Weights of a small GPT-style language model, trained from scratch on English Wikipedia.
Size: 14 layers, width 64, 2 heads of 32 (1 for keys and values), MLP 256 GELU, vocabulary 3519, 1.16M parameters.
Each number is 500 + 25 x the weight over its row's rms, rounded and kept within 0 to 999. Layers, rows and columns count from 0. Numbers have three digits each. The size before them is the row's rms in percent of the matrix's.

# layer 3 attention value, 32x64, rms 0.175, rows 0-31, columns 32-63
103:523537501507528517457489555487472486497523495524464433479472502484472438480503502483485518514475
104:486461476535539550507483530457471477485494501517543482506512532480469507475518516485483483510559
106:458488518479497536487504516520479524499526466499536470531518535504484497529497476504505514476435
096:524488489452502501488516522507517497515483538568523505466483512459497502518476450531520507466504
102:494555481506463495441471511446532505504531522499501540495466532520481502501487511467465529502499
086:517525494483485482514504481469450452552459502474511548527506489489526523504500487509507453480458
092:485492485519495482534450495466459502469505466466508462560479525476526469500466518529512523474487
107:517455514513494525490519518493484468516550459496491496474508482503532525543512490473459477522514
089:514484566519459479527475516485482525506521469515554530472509468552479520528509488486453520485491
099:457497476530509479535526462480507522492502484516467483485510555487461511521475472479504515494531
116:513485483511537471507477506479505476485538520486486504490460536462514481523510478463486556570524
114:485476521491470514519487487491490450487487539441500500529506491473479508468544551495506521525524
095:421515542508466514500466477483536541496509492548523517467532519512484475500487505495480485469511
100:506471537501495513498518543501485509433480512544483496483508524469480506506508512506472498474517
091:534475505535478487510501500504504517493462512509488472503542548496526494495516511480469512497452
095:464513534483517473476552498513520508539441505489489509511507506495500476548479479507493480492498
098:521511550508451499449479563503499519462508524476460500505461550495509497495522473509500487507517
094:472467516513463497485471527533531483525462486456478495494515484518486477528452497505500483476474
091:486517503491516446446480497520460522514491493554489514502470464486528508567506504531476486482473
098:479518530528468529492514499514491517474541454489517467457513468495500542492451515528482497508497
111:505511549507518518485491493513475519453481477487522514479487527525526532497552527488493480526510
112:512486511530458525512535454511517507493454514467514484530519490460490493513544533520489557505499
090:498469511488464517501490523502497515501485485520483503534454488578509513458510472524521511480511
092:467476463464486529495527478492482490463516548532526517472519508489526521482529502498481523546477
094:494556532489531513490519480505511462545536522548489512509502502528491491506480470496462537470509
113:487515540476552494538508488471506488518481503484545514464484544535501503459500553496517506491493
100:477496528486525492504536498509513537557533553491496479504510500488437468468486493519477468460492
098:521524478489503501514485515519465505461511493512506499480493532504473446501508469520472526498541
105:525511502515522505490467506538536455533499503490546491512509506469499494509507545489520465518458
102:472499498486525495483510484499510439497489487493516507475525498491465539487511480509456497515437
099:468499473526453488491461463509533469512506502522514492502454467477453526531511488488531486471547
099:494501495534532445536507438476499473442481534513530494553482510524497495530516516504496532496515